Weights of a small GPT-style language model, trained from scratch on English Wikipedia.
Size: 8 layers, width 192, 12 heads of 32 (4 for keys and values), MLP 768 SwiGLU, 8.26M parameters.
Architecture: LayerNorm before each block, rotary positions, no biases in attention or MLP, untied embeddings.
Training: a variant of SOAP for these matrices, 162M tokens, 4954 steps.
Each number is 500 + 50 x the weight over the matrix's rms, rounded and kept within 0 to 999. Layers, rows and columns count from 0. Numbers have three digits each.

# layer 5 attention query, 384x192, rms 0.205, rows 97-110,129-142,160-174, columns 0-47
448544490503442466491502483475512512492525521498568466534403465508528527490584428491477532511526492482507508514555548480512459452539469524521534
526476523583533486527530473571504454506523499579419509452482500435543517532453466525491486487516515486449593476492556498529508423505490461550457
525556506548545546513524578564423483490511523514480479455502553449432543529474491576514432489544511544470507454448496525500520475529565459551544
510466566497522479545490512537541444514494582499475530498512508448506504561543526542486533502501488482473470528435472423552506542448510492443511
512454407518490524568496462455488489426554475495475499477497461472409476465486492615486441488508496466517581494530495466494477497528470512483460
494494458449522463508510525517513607512532454499455552488560486490558462504536485464502551514531540540545473529573478526480520524483539535517506
522571544486487468473515516413547583524537587517551467480555522473547529402486487523506565550428509519534516558532503502458527515486547469507502
508498549465451523610426533555566389472472422570450522551499507491423537521556506399502444520526445473436589397484436435475552481455545513522493
465436454423474417497456478477540605480492444506551518548516444520368490511498439521468445426549454513496536499550452494551511483591518463484481
447424493513494496568502509525498501503430536495420540478546494433547440510512504474486470403468442473574427518547501527476539515505418442524518
426477467476497509481521417477532540464473439534533502555580477522550522510466467488520503488481500487491531511524401510526570517466407517577461
465484446411480573491580483508547488566518431439480547571525522540441544498439455485516513604464414511478570488464460488563558499422514540489425
499476510479561492548480511491435485481557526475518510434568449430639528488534548508509422500508562523518524522473561443502471527537534485434461
461567450424452496457522531499583610538449476470547513537512480455486454478425486489524526595436460463504481499504517592572463444506541562437419
448527550458474588386456500504509463446525526471439563438511503502519491521574563444512497496450502461536519435510505527519473505549532475522514
602488455566522474486561490591475549574533430600514526477501569511527498525472486537544511494497478508445527474512507407600504479515523494504439
550565546527507529516467493527522536449515500506508420473558546564517563512427477515499541541491511494411550459489453466520464454503542575501579
456511529511498438498467534534549516586539538523488419520421470487514505507478485527490437510532523526501509478488531524472496508465412475500481
396515484522412587461498468412477459532562411497492436457472492513484506463526476517473508459480421501498404434587528543453464470570536475471516
500447415425508480459504474513568553473415441509509513487546509493475461423506529513520534500488550581483486557544472473464481537484492502487552
481524530476454460519482465511491481458477569499461465464524480530542499527488444560538519478451549491529481521474435509422522454484490472503521
476437524492532509456471550537480442509445485542455507581480479468498515518521446452508475463521510509511583476456449521522465563558455434520514
481460552507479499473471474551541546493538446508547476466521577497517585516538488542514439497425443532490481468563490467489549467523491504563525
495507459475477508554476549519564506549484544434443532503438478478567442486558528482522447521481565548467497477521533513420504461506595517465538
497506511520496502487471505521524478456468541501547562476500495506499497477460458492491592441499482515495552530491518495482487538497493555533493
503496456493578485414466500541420515538406437574548463552487509483516508547524541537540467577551535512458519496489522478452549450504498568417580
472497439533546529512478551451563503475520524553497546425521462521430555404534457521508451524498474392531496600503499509541528514498477477435470
510486433480481489521541506514500576481502423454474480601513520474475498492542575476480434520429492462521462483541357501524531456532446436551498
521476455518482548499496468497505493465505507507519517511482494503480506482501494534475475522508514529510464489487499477498482487521507499444504
477474447529520549501597505466500587504476469522517509529493438447500441556486485522509461494592499449496504464477502485474491536484547495448476
531562541541515449510454474512515575466490516468453483499491542445523482448494440498498518505510452543526559493545547492505442438533481563474580
513532533552509567534439576503461542457498528535476516513482497419506480423507426545486494485429534520404500461517513511476518457501494492597471
529532549499510537510442522468508520437513410450447482513496527498495485481519536462521520503524477557444543457537532415535475435463523492475477
519463419500393495501480535593564393498503493424542521440512424558485471525484547444549373465431577438577401554513569502554483543531557453467424
431479539509449518542443500494500424483495405472487548444424444596448494540562616539525485415513465537529418491467553502512438509438516558478497
539545438460478524461552544526461537490501484519563491513504490469446496495423463460562503557459509512576501416473491485517478568490480426420470
521463564381442549528490459490539493602404534476567482456492458526537534391539555495507563489567556502442470531474551476473570416389455492526452
462500446531539496397500411443516545473479500462507462524501573536436464486510540507597516518412509589506469381503381491531544574500559515493501
480467456543498509531581433478391530463460487557391442524539443480409497471511511520547429505436547461521479498499604464519529483516543506508501
402466478489501540467535534472595456416500454457431457473477410479507528425410483415509510437506478500508557495473542525493439535484527557514520
519541542570547588496497479512454528557531498421518460506385497481561453432519521542543507501502454488449529520587531436474415533469402495487531
510586458561528510487468548511450421532529539490554496552464438417504671455390346496523456433506424523399521445514509518420450563575541419466485
423528454474543507502521566487508505463512507482512483652516493559487579489432460597566464599504498474503408559598443453525490446547465570463457
# layer 5 attention key, 128x192, rms 0.191, rows 32-45, columns 0-47
523484464464461471446494530444481483481473497484491520525516534497482427450506495492486505455449520495507477512512476524513496543510524460500509
503467536561471468500449499558536511506485523461460472499511490553472454514531461486479479524537481489536475509505418484466500537544486479513501
457538484483526505528504526466483482469534517542493481475511466555493532497503499444503495479524564474524490512502467484475471539488505500516548
526516492469537551514481515539455549534472474532522569536492534470486532523543458528513443526520471532454478545543504486496478488547537558458476
467507455519478486485437512490441487500431513499483465531517525505509539468556450524478567520476477508543550482560492449466483507509557485538533
505454564508460545541515449527487481454520547480511476480527531482442523433491497519501497457478518479554490520493500486463550534525522470486489
481504569441527511442398580473481534499517466539512447527512528496519548496565354507480529492476486529446493515522535474488561526546534504603554
465534486523582526544529457560481596515470459557464527507476434527456578595517478582526471495528582525453440464553506480465501441506544540515462
508566590444488570546447489470481423489545469513474400543604473487514534541484546525550541468544506493508532501569596440494455479550548552426518
558463488469553449530478545413472457492476536457512532505444422537495440492565487564444489486489540527492582529527500514437518533510522453487568
494567499520502464434524456541480490536494459534442520466510555532543538544450576521460560497569488463513456553490449521521481464490500443500488
478538519420512472475559509476448512481481540522502501497515500487448554509532542555512506506505511522501521503594588498547445441543459545508457
472443580477483452484453572446445499541494528515569541573472526444496453476531468425460496463410526509555491501493468543479500517512491464412512
499498514542373480515460481472478521527508493524508550505462441557514503473433497420487482449484447512500539514527514388468520542486505492430521